Weights of a small transformer language model: MLP 256 squared ReLU, capped logits.
Each number is 200 + 40 x the weight over the matrix's rms, rounded and kept within 0 to 999. Layers, rows and columns count from 0.

# layer 3 MLP down (transposed), 256x64, rms 0.225, rows 135-189, columns 0-63
222,284,196,234,251,158,238,249,175,117,271,213,213,250,161,205,238,263,174,248,187,170,192,184,192,186,164,174,208,191,231,232,206,250,100,202,250,174,161,169,135,184,272,181,210,196,203,214,154,250,240,172,179,207,147,247,221,159,228,220,277,222,184,158
188,194,241,212,141,194,134,311,200,234,240,216,255,222,152,200,147,231,112,175,170,210,162,158,205,227,240,219,152,288,178,214,146,222,168,214,230,219,146,243,145,239,246,193,225,188,201,210,157,265,217,274,232,136,196,137,150,228,165,234,278,189,244,156
199,249,247,267,180,229,195,194,237,264,137,196,215,221,256,196,179,185,187,191,203,196,142,189,201,250,217,227,192,208,180,205,218,203,206,239,199,149,119,162,174,146,214,255,236,221,215,222,187,164,139,206,211,217,266,237,207,221,169,136,141,256,215,148
176,185,261,226,208,217,153,139,208,216,175,211,187,240,232,170,161,206,198,153,155,152,177,229,174,298,219,212,199,173,175,251,188,209,176,168,216,264,96,152,189,215,133,169,161,179,203,291,246,174,164,203,169,216,245,222,210,220,229,206,153,184,229,218
186,186,229,104,227,226,262,183,194,222,153,167,199,254,207,108,203,182,252,176,180,184,176,157,168,193,212,240,236,142,248,177,120,265,219,185,202,127,180,223,149,166,137,200,171,246,163,213,140,186,197,139,223,221,169,235,253,161,175,194,189,251,145,241
251,261,225,145,334,289,212,142,191,208,211,160,190,217,119,206,123,186,211,198,96,122,180,233,194,249,234,251,192,228,129,286,186,294,228,150,152,208,215,132,191,150,221,245,165,232,160,186,188,191,185,179,179,243,245,169,172,146,228,229,240,184,206,255
200,156,165,283,120,211,234,285,204,173,212,238,165,181,223,244,244,262,194,177,185,206,234,172,197,179,168,169,242,243,197,248,140,219,175,177,233,265,253,192,203,149,149,245,202,198,180,269,168,202,210,191,214,163,207,266,233,167,149,141,228,211,195,264
214,221,208,207,258,156,208,175,194,213,166,165,134,177,131,162,235,281,132,158,231,172,225,192,173,243,161,187,206,209,121,209,209,251,188,202,130,174,259,207,189,202,214,243,243,242,230,185,203,246,224,183,219,200,207,161,202,214,207,295,225,203,153,269
142,204,225,128,223,179,272,90,245,227,278,216,200,192,181,229,160,148,230,201,195,169,164,169,190,222,207,190,120,233,247,224,229,163,296,200,264,171,210,217,149,245,206,205,173,149,201,195,211,139,172,205,156,172,220,141,271,236,217,173,241,199,193,213
141,211,116,286,251,225,151,250,260,208,183,227,210,177,285,169,267,145,314,181,225,235,125,137,213,163,206,169,158,187,240,209,262,226,145,177,250,187,218,240,228,227,208,265,221,169,197,189,194,250,238,234,177,136,147,250,202,247,236,212,184,156,160,158
206,197,168,310,273,180,229,207,185,122,183,214,155,176,237,221,219,174,172,183,176,220,180,236,143,164,271,180,266,202,182,203,225,187,291,263,239,197,224,233,234,120,186,232,130,172,178,245,211,182,157,207,133,175,173,239,152,277,217,209,184,202,112,183
227,191,175,154,282,185,161,132,216,213,217,210,87,226,259,140,195,246,101,203,201,231,258,175,212,194,157,215,175,161,260,183,228,257,195,194,228,232,206,176,123,191,171,177,195,230,221,230,181,243,193,201,138,161,159,138,142,249,216,170,248,100,221,283
113,266,156,189,181,186,215,223,217,220,262,249,235,195,214,249,191,167,203,134,207,117,208,163,183,188,149,251,197,160,166,139,143,176,164,254,145,153,247,168,147,250,208,194,233,156,213,162,174,215,205,202,147,147,145,154,223,174,254,207,208,154,173,261
239,175,204,199,212,120,136,249,107,159,283,248,277,155,204,217,228,245,155,144,257,205,213,192,196,263,310,168,270,251,187,225,133,252,152,196,229,226,185,126,176,165,215,187,146,240,218,253,186,233,140,199,215,204,149,177,252,234,195,211,201,190,191,204
181,237,148,165,190,210,192,226,187,240,144,187,236,150,237,276,211,152,248,155,293,212,194,206,176,135,214,197,250,133,226,218,201,149,125,203,193,260,253,131,246,238,141,103,160,184,205,186,213,245,203,145,194,206,136,182,199,195,175,213,175,218,190,179
238,249,211,271,137,219,230,247,277,195,191,299,183,136,188,178,177,254,177,187,200,189,184,246,218,209,211,140,133,192,209,223,170,164,233,177,232,208,227,190,164,208,146,153,217,189,204,202,148,238,190,192,195,223,232,162,248,237,191,193,255,79,236,190
219,230,137,220,203,228,179,270,211,180,189,207,236,138,227,197,210,173,199,243,194,203,197,248,267,197,182,173,243,232,195,160,170,167,247,215,171,182,232,184,238,165,242,223,181,143,196,208,273,244,215,195,202,223,153,211,160,253,248,185,226,157,227,218
177,206,255,203,105,206,142,234,179,207,242,234,197,161,255,134,220,147,251,182,209,253,120,185,187,142,76,216,209,191,136,267,223,283,202,226,135,226,183,220,215,231,126,146,207,150,260,185,226,165,152,236,205,111,170,193,212,284,184,154,147,216,262,239
191,161,206,239,162,125,179,201,255,215,177,120,195,133,194,138,205,188,205,125,183,143,196,184,278,145,211,125,222,161,178,196,185,219,225,199,127,207,173,267,245,196,218,208,306,121,195,184,206,200,230,159,229,273,150,204,177,194,198,243,177,180,277,232
257,154,188,214,267,251,184,114,250,282,101,242,271,216,179,221,192,205,206,195,180,232,295,252,203,146,236,205,199,154,110,146,190,195,171,259,266,185,220,151,193,176,183,236,242,211,195,153,270,243,227,234,168,168,210,180,152,171,192,217,243,219,277,204
245,192,214,208,211,240,153,211,220,229,229,200,225,248,158,157,264,261,208,137,222,142,161,256,246,231,307,144,183,183,247,199,205,232,198,138,216,209,188,178,170,231,209,237,269,201,236,263,231,265,301,235,189,286,165,207,171,203,177,159,162,228,159,131
198,202,256,242,240,249,204,231,185,118,209,208,241,177,139,171,258,153,178,223,174,117,237,227,230,218,103,210,143,209,117,245,215,197,216,214,139,223,169,194,140,199,218,186,230,240,149,241,215,181,270,164,167,236,219,219,264,248,260,180,260,178,188,270
201,151,224,178,230,203,132,252,219,179,255,174,254,232,170,167,172,182,259,110,183,168,204,211,210,172,185,196,218,174,244,202,209,264,209,234,241,99,243,197,125,162,175,281,156,169,169,208,247,237,179,256,181,151,216,277,135,207,265,236,133,228,244,207
130,130,204,209,194,248,193,242,231,135,225,239,179,180,204,200,179,222,227,211,212,256,232,207,239,167,173,160,114,178,261,230,162,195,311,171,214,231,147,195,206,156,177,227,212,188,210,260,145,190,156,288,213,240,239,143,225,168,186,202,154,281,201,188
202,152,155,206,168,233,163,224,186,177,161,184,235,210,207,235,169,184,189,198,165,225,200,189,185,246,257,262,179,189,252,174,151,179,258,221,168,213,258,176,207,204,204,281,211,279,136,186,162,199,241,219,165,182,173,209,260,193,61,184,210,156,197,237
181,175,191,189,215,229,244,255,260,207,200,207,206,208,208,172,184,188,247,196,205,221,207,263,152,201,236,189,220,197,194,164,216,193,173,239,185,191,122,269,236,259,203,227,210,220,135,199,169,170,208,250,201,221,251,202,169,179,174,141,115,207,200,257
175,232,198,201,144,221,109,164,255,199,173,183,181,221,186,178,142,240,245,180,172,150,220,243,189,170,168,164,196,234,253,150,160,183,239,232,197,156,214,168,208,214,213,153,150,222,242,146,257,203,211,206,209,175,251,195,214,205,260,171,191,191,270,224
216,257,268,242,203,213,186,170,192,171,93,118,155,193,232,259,226,210,149,132,181,162,166,222,197,268,197,212,239,260,197,239,216,190,219,233,193,178,136,171,182,174,241,212,215,232,229,300,140,81,162,166,218,231,186,218,211,240,177,213,103,268,182,121
227,201,233,172,330,156,158,183,256,251,220,216,178,178,229,246,158,209,170,201,180,214,191,237,194,172,197,198,176,185,203,166,182,232,247,157,209,104,199,253,196,237,243,287,184,227,179,176,207,210,273,246,228,170,232,161,197,170,198,149,199,163,210,249
181,221,178,180,204,98,173,198,125,228,133,115,281,259,149,120,196,165,203,227,199,256,152,149,170,242,221,250,237,271,208,247,206,209,197,199,183,207,172,206,243,165,168,196,145,193,192,244,177,196,239,215,226,167,202,215,155,152,240,205,249,174,212,171
242,198,118,243,189,190,148,163,195,183,220,185,113,196,178,187,199,177,226,248,185,199,130,215,223,202,204,242,164,178,182,224,147,203,193,159,241,241,145,205,226,194,215,130,229,189,231,174,207,212,125,249,209,165,220,217,266,180,167,178,148,200,165,182
187,169,218,234,286,139,199,234,226,228,239,130,216,163,156,231,196,220,180,195,143,224,233,136,141,258,176,143,155,207,235,274,165,208,225,184,220,202,182,242,211,180,181,200,259,233,213,164,208,160,169,178,223,212,192,97,196,168,229,283,203,206,240,110
228,200,206,266,148,231,194,193,171,185,193,175,182,144,163,188,226,164,155,213,203,173,108,231,287,239,192,206,166,174,171,234,151,158,255,210,217,175,244,144,145,189,222,195,225,152,228,119,182,186,206,205,208,121,180,220,208,192,283,220,178,107,166,176
198,211,202,222,204,244,214,183,159,222,221,162,208,240,213,267,203,189,164,193,224,240,193,223,204,227,264,192,141,237,242,144,172,145,229,193,239,194,132,203,214,183,170,178,228,259,210,263,196,208,205,250,178,174,246,190,242,117,152,194,263,169,204,226
243,267,262,234,237,165,129,232,176,184,127,176,209,133,234,220,157,178,251,122,251,197,218,200,156,206,240,156,177,166,258,236,211,179,197,239,189,262,239,225,225,154,189,202,171,180,185,226,153,67,160,194,154,235,200,299,174,201,294,137,83,231,193,168
203,237,260,168,189,230,192,199,144,269,232,200,235,193,210,224,190,217,200,170,179,243,176,217,286,182,206,170,229,207,230,193,243,121,173,201,228,190,76,180,209,221,143,144,220,182,195,195,158,181,245,199,175,175,194,220,203,228,186,236,190,202,272,216
202,191,183,217,180,178,229,228,228,181,149,210,201,140,237,161,247,239,180,231,203,221,152,287,229,173,181,226,245,129,124,156,219,225,215,159,168,235,256,197,231,249,205,157,203,182,231,154,247,192,116,153,179,195,191,253,255,167,240,219,184,176,250,246
201,267,244,176,252,239,247,212,98,188,169,184,213,232,296,273,215,187,202,153,206,156,213,185,223,215,209,187,227,227,198,209,201,208,106,226,197,179,124,205,172,213,165,165,170,173,201,192,208,181,233,214,223,147,232,303,250,233,208,218,191,144,211,179
242,257,224,208,154,168,141,172,162,229,122,196,171,158,191,202,214,138,203,224,257,199,192,229,175,250,226,185,190,188,181,191,181,189,264,194,217,112,100,201,194,220,136,202,213,200,194,248,227,186,212,221,221,180,174,291,220,234,181,198,214,203,200,199
176,233,199,212,150,181,199,226,177,175,187,185,154,146,212,215,249,207,143,276,120,176,178,187,243,131,147,249,221,222,225,258,175,173,172,245,155,233,149,212,171,168,183,226,295,123,208,163,205,214,233,115,179,142,175,144,241,205,189,266,184,150,165,238
180,209,233,210,223,176,190,203,225,248,213,99,179,178,195,131,126,182,200,207,214,195,188,235,200,210,214,190,185,251,153,201,149,186,186,155,171,193,191,207,178,114,165,152,212,219,193,234,171,158,247,246,171,235,201,108,184,190,259,254,229,217,141,184
202,239,206,172,155,183,173,185,183,138,206,226,183,200,196,256,144,155,161,287,205,228,207,237,216,197,277,78,181,229,203,246,171,179,204,247,209,215,213,172,171,218,150,259,202,271,225,183,159,207,245,138,204,250,138,223,178,138,286,187,156,115,145,164
155,137,187,258,176,214,227,255,310,170,187,193,173,189,210,185,161,131,257,266,143,146,283,136,198,237,173,135,142,146,183,169,130,184,215,203,167,187,237,251,233,217,240,189,176,138,217,217,206,158,210,127,176,185,236,192,147,207,214,207,187,170,233,204
179,223,194,193,166,212,180,235,264,181,183,283,149,225,229,262,153,183,214,191,191,193,172,200,285,112,216,236,207,214,161,193,149,254,165,164,143,209,215,212,243,191,189,158,184,202,222,173,238,190,167,201,156,168,155,246,220,185,245,233,167,206,189,285
203,160,265,208,220,160,235,191,187,142,226,205,271,195,161,224,207,136,239,267,163,120,183,139,183,271,151,120,260,228,193,202,185,185,264,119,212,259,190,267,172,219,247,215,199,242,190,197,245,151,95,173,175,194,152,200,277,222,167,222,126,158,202,202
255,203,213,179,162,246,202,210,152,229,166,209,190,215,270,201,200,158,175,182,207,156,132,211,230,167,156,261,221,245,156,237,176,153,218,210,210,166,91,198,230,177,134,164,184,181,226,256,197,237,153,213,189,226,164,236,308,191,200,210,201,217,165,203
217,156,190,187,263,200,222,197,207,132,181,242,204,206,184,264,223,203,169,146,170,231,133,226,202,169,185,230,180,163,120,254,231,298,206,158,170,208,229,214,249,171,250,183,243,184,218,184,248,152,143,167,173,303,255,162,94,252,217,194,176,174,201,201
178,226,186,223,213,227,188,166,151,219,200,185,212,225,212,209,247,147,249,159,227,200,170,243,228,188,213,202,226,184,241,152,223,202,154,190,292,178,167,221,194,223,147,191,220,222,210,295,164,150,171,225,163,217,269,215,191,137,152,205,213,164,253,257
208,201,226,172,203,193,267,249,158,170,187,186,137,165,221,144,181,181,203,171,249,178,194,231,148,192,269,144,190,211,202,219,236,230,224,226,144,147,99,214,196,267,278,242,174,179,210,200,241,242,185,221,201,286,220,229,211,219,165,243,191,247,200,190
213,227,154,191,166,164,193,249,239,178,168,220,227,218,263,250,222,137,225,195,231,153,161,129,262,117,192,253,161,204,298,166,154,210,180,154,247,235,222,202,163,176,233,224,212,170,251,164,229,232,168,205,219,216,190,204,221,150,184,160,230,135,195,197
230,221,127,194,153,193,195,176,269,153,138,225,168,218,228,180,258,220,203,215,184,242,307,237,198,191,242,137,236,269,254,194,253,215,233,198,292,165,238,207,206,183,135,200,176,223,196,157,212,230,241,236,213,200,191,188,153,205,191,212,208,207,234,261
172,175,235,125,207,249,184,193,258,228,178,143,222,163,185,234,152,222,154,189,183,223,181,212,234,195,183,156,229,181,238,155,135,191,214,184,244,168,261,149,176,169,213,234,154,169,167,189,266,228,153,231,127,232,227,240,175,218,232,232,203,196,224,211
223,213,115,233,245,183,235,175,127,249,200,221,185,259,157,217,204,204,204,282,224,174,202,188,177,208,214,208,234,191,239,220,223,186,113,212,191,197,148,229,223,202,230,185,241,211,175,194,60,220,182,145,227,220,150,197,201,198,158,204,179,215,172,211
214,276,206,162,209,183,182,190,94,222,172,235,207,147,210,164,240,173,267,249,207,159,254,186,205,206,170,196,199,72,233,245,220,211,263,199,228,242,174,159,197,211,163,180,274,159,203,240,227,251,176,166,194,209,206,234,148,189,266,212,146,259,290,257
186,220,253,204,166,155,143,120,197,247,237,247,219,278,239,126,248,223,180,176,223,249,184,178,233,202,228,221,237,228,334,246,226,209,186,232,224,122,176,166,197,190,215,216,229,166,172,202,225,163,153,235,171,260,172,191,213,203,224,236,167,202,166,185
# layer 3 MLP up, 256x64, rms 0.473, rows 136-189, columns 0-63
201,161,229,254,245,137,222,159,206,223,60,166,245,233,261,188,199,155,241,184,205,136,248,176,221,277,160,243,176,257,233,170,179,218,188,232,187,278,222,200,249,185,243,235,189,143,176,264,250,151,235,111,195,186,179,239,245,230,239,233,177,239,103,194
167,299,279,191,201,160,176,216,161,145,238,194,240,190,181,201,215,237,205,222,182,183,272,170,158,180,210,165,160,172,112,191,203,140,179,174,162,194,168,238,183,278,244,214,157,155,158,213,258,228,198,143,169,188,191,149,149,191,238,260,210,241,277,209
162,299,206,198,221,145,150,203,230,192,182,250,153,204,147,184,228,253,215,195,189,197,241,225,167,165,213,161,169,185,184,186,118,204,151,205,144,185,195,160,253,232,236,225,166,185,224,185,275,171,119,185,186,249,261,228,193,190,166,201,256,197,149,248
173,169,266,185,211,200,207,118,217,282,191,160,253,229,207,218,146,277,154,189,238,175,203,212,198,167,230,234,215,168,239,250,183,191,236,214,185,195,228,178,185,198,173,268,233,203,159,208,181,217,176,175,218,198,176,208,220,124,102,224,217,248,166,253
234,220,190,226,178,201,297,174,246,207,182,216,200,245,229,170,249,205,174,254,185,215,243,212,224,132,191,155,141,183,248,159,250,37,105,204,213,198,350,278,213,156,174,194,210,238,184,112,185,169,177,212,206,162,185,169,181,248,190,143,231,199,217,232
220,186,215,161,221,114,240,240,155,175,170,172,208,257,154,251,171,233,177,257,180,115,162,188,214,163,286,187,144,146,201,174,244,168,149,195,213,161,271,248,146,195,220,220,151,241,236,219,205,239,255,259,140,204,176,189,259,210,270,187,240,251,219,141
181,153,164,156,174,169,178,236,184,151,200,222,243,206,321,180,211,184,262,221,207,217,247,235,262,239,145,311,242,206,141,233,177,159,133,221,228,139,205,218,234,167,216,213,237,178,171,229,204,182,265,207,169,153,253,123,203,231,194,200,119,232,173,221
287,204,180,222,163,267,150,173,211,238,211,236,192,181,225,232,204,207,182,169,211,204,230,204,179,135,185,234,269,216,125,195,216,200,112,235,224,186,231,208,237,130,162,220,180,210,197,241,255,294,154,134,211,233,258,148,191,169,160,192,210,258,193,206
243,131,201,162,171,157,208,156,155,202,202,176,160,103,145,221,252,219,211,183,166,162,188,185,276,161,179,225,195,131,238,190,248,201,173,181,216,172,170,203,212,180,246,134,203,207,165,245,206,96,176,157,225,160,205,219,173,150,211,155,160,216,312,228
173,177,175,174,216,168,212,241,213,209,177,177,143,247,190,219,160,224,217,155,176,150,172,227,280,205,235,175,152,154,202,173,172,148,229,247,259,172,215,222,191,260,211,175,196,215,100,250,287,217,167,259,232,216,206,214,249,135,105,177,187,221,214,163
180,262,229,206,96,213,118,107,191,243,203,142,221,192,221,289,189,189,245,250,133,137,170,198,224,245,169,192,217,220,208,236,172,156,215,207,68,218,180,221,210,225,213,253,217,147,94,177,241,230,209,231,215,211,177,249,187,230,265,170,213,204,199,189
261,145,223,247,174,251,240,178,187,152,291,137,216,230,143,198,295,158,212,196,281,270,195,202,240,258,143,217,246,225,154,238,244,179,225,123,103,193,175,199,227,205,230,204,163,194,174,234,143,82,235,212,207,199,187,225,190,162,144,249,204,124,210,202
255,177,214,201,159,259,186,227,231,303,155,209,219,280,149,228,238,272,205,220,234,240,237,217,123,242,219,265,110,181,215,132,207,147,223,250,136,221,231,169,186,221,192,143,210,211,168,146,118,170,150,217,212,172,189,292,173,273,230,212,222,199,236,217
293,160,210,170,198,216,169,201,239,139,180,137,221,194,237,177,277,205,214,185,250,155,266,213,236,245,189,187,216,197,226,243,313,188,206,205,107,213,199,193,269,94,174,174,166,222,161,149,223,219,190,193,196,226,183,214,208,230,179,194,195,174,194,138
230,169,193,201,278,244,222,160,156,263,224,264,197,204,108,215,206,241,181,204,237,204,138,206,247,156,208,246,208,239,200,228,206,224,195,202,231,287,228,218,236,251,208,181,211,183,144,199,196,194,186,117,214,189,117,188,129,204,206,194,201,201,134,193
224,152,230,110,160,186,204,192,175,229,162,217,189,200,230,184,275,197,215,192,220,210,154,187,218,189,185,233,160,257,209,273,171,199,223,158,145,184,194,219,176,202,188,224,239,209,189,180,195,157,181,169,181,129,209,239,210,188,167,208,232,242,249,144
157,109,181,181,209,190,166,165,176,247,189,177,155,252,238,247,240,277,213,233,174,262,183,169,231,205,199,256,228,195,127,202,108,235,190,165,187,215,279,121,201,198,268,252,207,180,137,169,103,180,283,225,246,190,233,225,196,134,173,291,238,203,209,185
207,191,189,171,210,220,157,235,212,205,255,169,201,211,187,283,236,321,202,248,204,200,192,146,178,261,204,244,154,182,197,213,256,173,167,180,185,155,168,192,223,182,216,134,66,265,232,174,283,191,229,258,216,173,185,144,147,150,223,179,267,227,152,164
224,186,275,174,203,185,198,164,214,175,188,186,163,227,164,255,225,143,217,296,226,215,194,90,177,192,242,97,205,199,234,236,153,153,273,167,257,264,143,180,256,218,202,174,177,202,192,135,119,165,181,175,197,245,222,183,219,268,166,234,160,242,152,115
226,196,235,138,249,270,205,154,124,225,208,204,226,178,230,203,229,183,224,243,196,156,197,264,191,269,160,157,196,143,210,196,184,201,268,185,151,216,216,214,187,174,258,190,236,272,210,272,227,250,210,237,195,233,224,143,216,179,153,273,218,263,161,137
249,214,176,157,168,147,143,202,204,177,162,240,234,236,140,70,283,173,196,217,244,124,152,183,181,177,171,147,258,250,236,180,183,214,263,265,212,119,138,228,199,191,204,222,183,179,247,174,178,272,205,239,221,226,190,193,266,266,182,221,188,206,200,144
231,181,174,312,167,198,181,154,150,219,171,253,117,196,100,219,186,240,273,207,252,182,286,161,210,220,205,193,195,237,262,186,220,182,258,126,129,175,182,143,147,239,253,108,238,165,246,231,200,184,173,172,241,303,222,158,307,182,217,154,238,178,179,193
245,243,141,222,193,198,129,184,211,225,185,158,227,201,193,157,188,211,279,285,208,180,161,202,135,170,159,235,153,207,192,251,135,184,170,159,209,248,263,181,217,184,207,218,152,144,223,229,247,190,199,157,183,164,220,162,214,224,182,136,195,136,213,251
182,177,148,230,265,172,228,224,164,174,213,213,197,160,173,167,196,198,156,162,174,191,185,166,216,134,231,213,212,227,183,231,277,186,155,210,175,218,176,266,187,211,214,211,190,197,164,217,194,205,234,160,190,192,193,229,241,151,109,82,238,219,187,208
222,206,191,160,120,197,217,189,220,128,182,148,205,214,190,189,143,203,204,136,241,208,224,194,144,204,198,205,147,214,262,256,168,144,213,204,188,249,183,242,175,205,246,239,152,195,129,124,225,253,157,193,232,164,204,192,182,179,184,226,202,176,142,237
132,196,234,254,228,205,221,186,108,175,200,195,182,189,207,200,202,186,182,166,195,238,225,155,287,235,138,287,205,234,189,262,269,237,229,209,190,212,172,191,261,137,133,229,246,206,167,206,248,211,178,228,209,242,191,203,189,207,254,209,180,205,159,207
229,201,230,232,252,172,128,223,208,211,187,213,251,170,130,211,206,265,229,153,130,181,125,95,228,178,172,168,233,152,84,152,145,175,137,252,257,140,233,184,180,263,183,270,175,237,209,210,218,226,107,211,244,120,215,126,124,175,210,147,223,184,194,198
163,182,150,263,212,269,220,248,211,170,178,141,286,252,221,144,255,166,261,213,215,227,194,98,195,234,184,259,150,177,160,251,218,264,204,211,165,226,238,230,230,196,163,158,257,224,250,209,167,193,206,185,131,240,206,170,201,239,179,205,198,202,195,137
266,139,149,222,243,133,238,241,237,234,225,203,153,202,253,242,222,165,197,231,215,243,219,218,212,170,170,224,251,158,211,170,162,178,231,262,174,235,159,185,185,221,189,142,200,142,190,247,151,258,151,228,215,228,155,189,178,223,154,240,204,263,183,270
265,241,220,214,163,165,195,228,230,159,197,203,218,208,171,163,239,271,200,176,186,191,213,139,167,184,244,162,260,186,215,263,211,239,264,182,157,189,190,194,211,183,195,176,229,224,167,148,180,176,215,166,166,219,170,128,193,242,150,211,204,273,180,142
243,236,151,158,224,267,191,202,228,202,242,241,152,252,171,208,204,247,181,248,171,250,169,180,220,269,195,285,177,204,160,148,242,151,209,274,174,186,256,246,202,239,216,192,170,312,236,207,185,309,196,165,259,207,183,219,144,192,253,144,100,115,118,241
173,211,199,186,180,165,183,214,186,208,188,168,128,162,138,214,193,176,213,257,271,121,150,164,148,193,231,165,165,219,206,198,191,226,139,264,226,217,166,193,182,219,135,171,230,237,171,147,238,236,125,227,238,201,272,222,232,227,184,152,154,188,228,173
181,244,178,237,205,129,184,223,244,200,144,195,194,242,247,145,209,223,239,201,232,189,170,197,268,237,127,226,213,213,195,207,161,244,209,208,211,231,161,220,243,185,178,236,241,176,190,229,245,183,203,186,228,182,219,175,158,171,150,172,216,233,143,213
214,220,153,197,266,248,169,94,156,161,239,272,258,179,233,272,177,240,203,217,171,252,256,233,202,143,218,234,226,239,163,262,218,172,251,267,171,174,112,265,201,302,257,251,165,178,216,198,119,306,119,299,279,218,175,182,191,174,193,242,320,201,161,154
248,221,214,218,199,218,276,181,95,262,214,219,191,206,213,129,199,237,249,192,177,168,271,209,285,245,176,202,188,107,216,138,192,181,213,220,192,159,118,172,242,197,123,141,129,157,230,227,245,247,172,184,193,156,207,212,199,224,117,203,194,215,291,235
196,161,212,176,249,219,218,214,216,175,250,190,231,239,215,118,187,172,163,180,233,233,133,180,243,131,198,146,245,240,199,218,138,145,195,238,236,188,231,155,285,147,167,197,186,241,198,197,170,194,192,121,244,204,193,199,141,189,134,269,188,172,211,148
271,203,167,272,214,136,183,231,106,228,185,215,139,217,176,159,248,177,167,210,265,190,183,188,170,211,198,235,194,217,141,161,190,197,218,197,150,113,129,203,204,256,207,223,110,82,292,227,153,219,158,150,195,163,229,192,178,151,180,143,222,218,126,211
166,215,142,239,260,218,225,228,155,202,290,196,273,222,252,169,164,191,260,214,165,175,259,238,245,211,143,174,233,205,138,109,158,134,184,181,186,161,219,231,261,207,228,205,178,196,237,193,248,240,116,224,198,209,189,254,192,152,141,188,266,131,267,244
223,241,123,222,79,167,214,222,228,295,261,204,148,196,216,129,264,234,204,190,105,176,234,169,160,182,259,203,172,221,143,198,166,240,215,220,188,166,271,180,80,168,208,175,206,228,187,174,200,219,237,228,287,235,158,162,224,190,163,192,246,241,220,220
199,249,260,200,169,202,201,144,167,284,267,179,238,177,194,170,174,77,149,238,210,219,256,162,141,196,154,299,212,243,246,183,200,221,204,175,236,282,205,117,216,242,204,268,174,147,221,233,176,209,169,274,218,187,180,164,216,285,217,223,214,132,182,200
286,246,181,244,238,243,211,174,206,240,218,204,244,189,187,160,157,226,132,142,265,191,151,211,231,232,202,230,127,205,225,184,235,223,162,208,173,212,220,245,211,153,170,215,247,194,212,191,176,253,158,167,218,254,241,161,239,202,165,172,190,210,188,211
216,177,241,234,181,267,211,194,241,186,213,186,222,140,165,193,209,250,191,280,243,132,145,163,254,226,234,201,139,209,238,264,178,223,173,214,182,205,180,247,235,254,235,177,282,179,189,249,204,176,172,226,217,176,194,249,264,215,237,209,162,186,255,210
182,260,213,212,231,253,206,192,186,268,197,190,196,197,175,227,244,147,204,216,167,186,182,220,192,201,185,175,233,210,216,205,243,266,246,181,212,166,217,142,210,213,203,139,269,204,130,216,155,149,145,272,233,217,226,190,230,217,280,152,133,253,146,117
218,219,174,200,200,204,124,194,193,267,154,142,210,190,220,209,196,265,263,190,150,169,213,140,172,191,161,218,185,127,234,169,238,203,208,257,192,175,244,169,190,167,227,180,199,178,200,219,198,249,130,224,172,231,273,181,200,154,189,179,247,189,185,251
183,247,214,207,246,158,156,262,271,178,201,243,203,198,238,132,253,247,251,113,133,194,193,219,186,173,214,212,144,174,141,171,197,151,270,242,164,243,206,185,178,243,200,216,255,262,244,203,238,181,157,217,213,237,299,119,206,205,139,247,232,189,139,232
182,205,165,251,192,217,190,156,124,253,155,151,222,227,222,191,228,277,240,210,96,224,218,197,279,151,232,149,226,165,227,163,227,213,127,124,217,279,245,216,167,230,238,164,224,173,176,171,247,247,184,215,250,190,227,267,280,234,215,169,189,149,165,145
213,244,185,196,192,170,255,274,258,208,242,114,223,196,204,160,205,246,239,217,165,205,187,206,238,201,191,196,187,157,188,158,209,203,199,171,172,254,177,159,235,112,211,209,190,189,187,174,253,224,177,198,208,220,198,149,181,150,183,125,221,228,184,190
191,187,218,165,255,152,178,227,204,186,150,243,175,180,221,225,162,164,208,162,149,141,216,222,160,136,229,122,205,206,221,224,222,172,215,186,213,165,229,200,273,197,263,266,153,154,138,169,205,204,170,222,254,198,239,267,180,210,274,229,180,207,195,198
202,195,192,193,220,281,208,154,280,297,217,180,212,230,224,244,211,240,211,296,228,149,301,240,202,300,215,227,206,198,115,190,252,205,206,174,154,199,261,144,175,190,172,178,192,221,206,177,231,131,209,253,262,180,191,172,202,192,215,213,233,175,207,215
221,170,186,213,270,196,223,165,182,170,208,149,199,239,178,218,198,181,145,178,206,232,191,187,265,194,157,258,142,224,212,202,163,228,232,232,260,224,193,243,185,227,218,131,199,140,266,227,180,168,168,192,204,190,232,215,178,196,189,241,129,184,192,223
190,166,106,197,173,175,269,241,170,194,196,156,208,165,168,200,225,190,219,219,233,202,148,220,276,201,204,244,196,222,185,169,254,187,198,189,196,186,163,260,226,158,155,248,216,193,185,194,138,210,203,186,190,253,281,203,195,258,221,169,145,190,190,171
232,157,231,152,185,153,142,243,181,157,94,157,230,235,209,271,206,167,195,216,181,243,202,203,142,205,231,194,238,191,241,264,196,168,199,203,165,236,177,204,153,187,204,138,214,176,142,131,223,218,162,189,233,133,201,176,126,201,175,192,207,233,229,224
224,143,85,261,287,126,200,234,137,220,213,199,320,225,222,123,184,242,224,259,171,160,240,267,202,235,143,227,166,206,169,138,188,172,201,173,178,194,222,167,213,205,149,238,132,217,221,168,172,213,175,203,194,218,182,191,221,217,208,217,191,190,209,311
128,202,197,202,112,194,236,195,222,241,177,187,256,222,248,161,155,182,261,178,220,205,167,192,241,182,106,218,190,196,178,224,228,199,233,208,194,227,149,177,221,253,175,190,199,250,195,205,168,183,223,205,282,201,196,107,221,137,218,90,225,254,238,289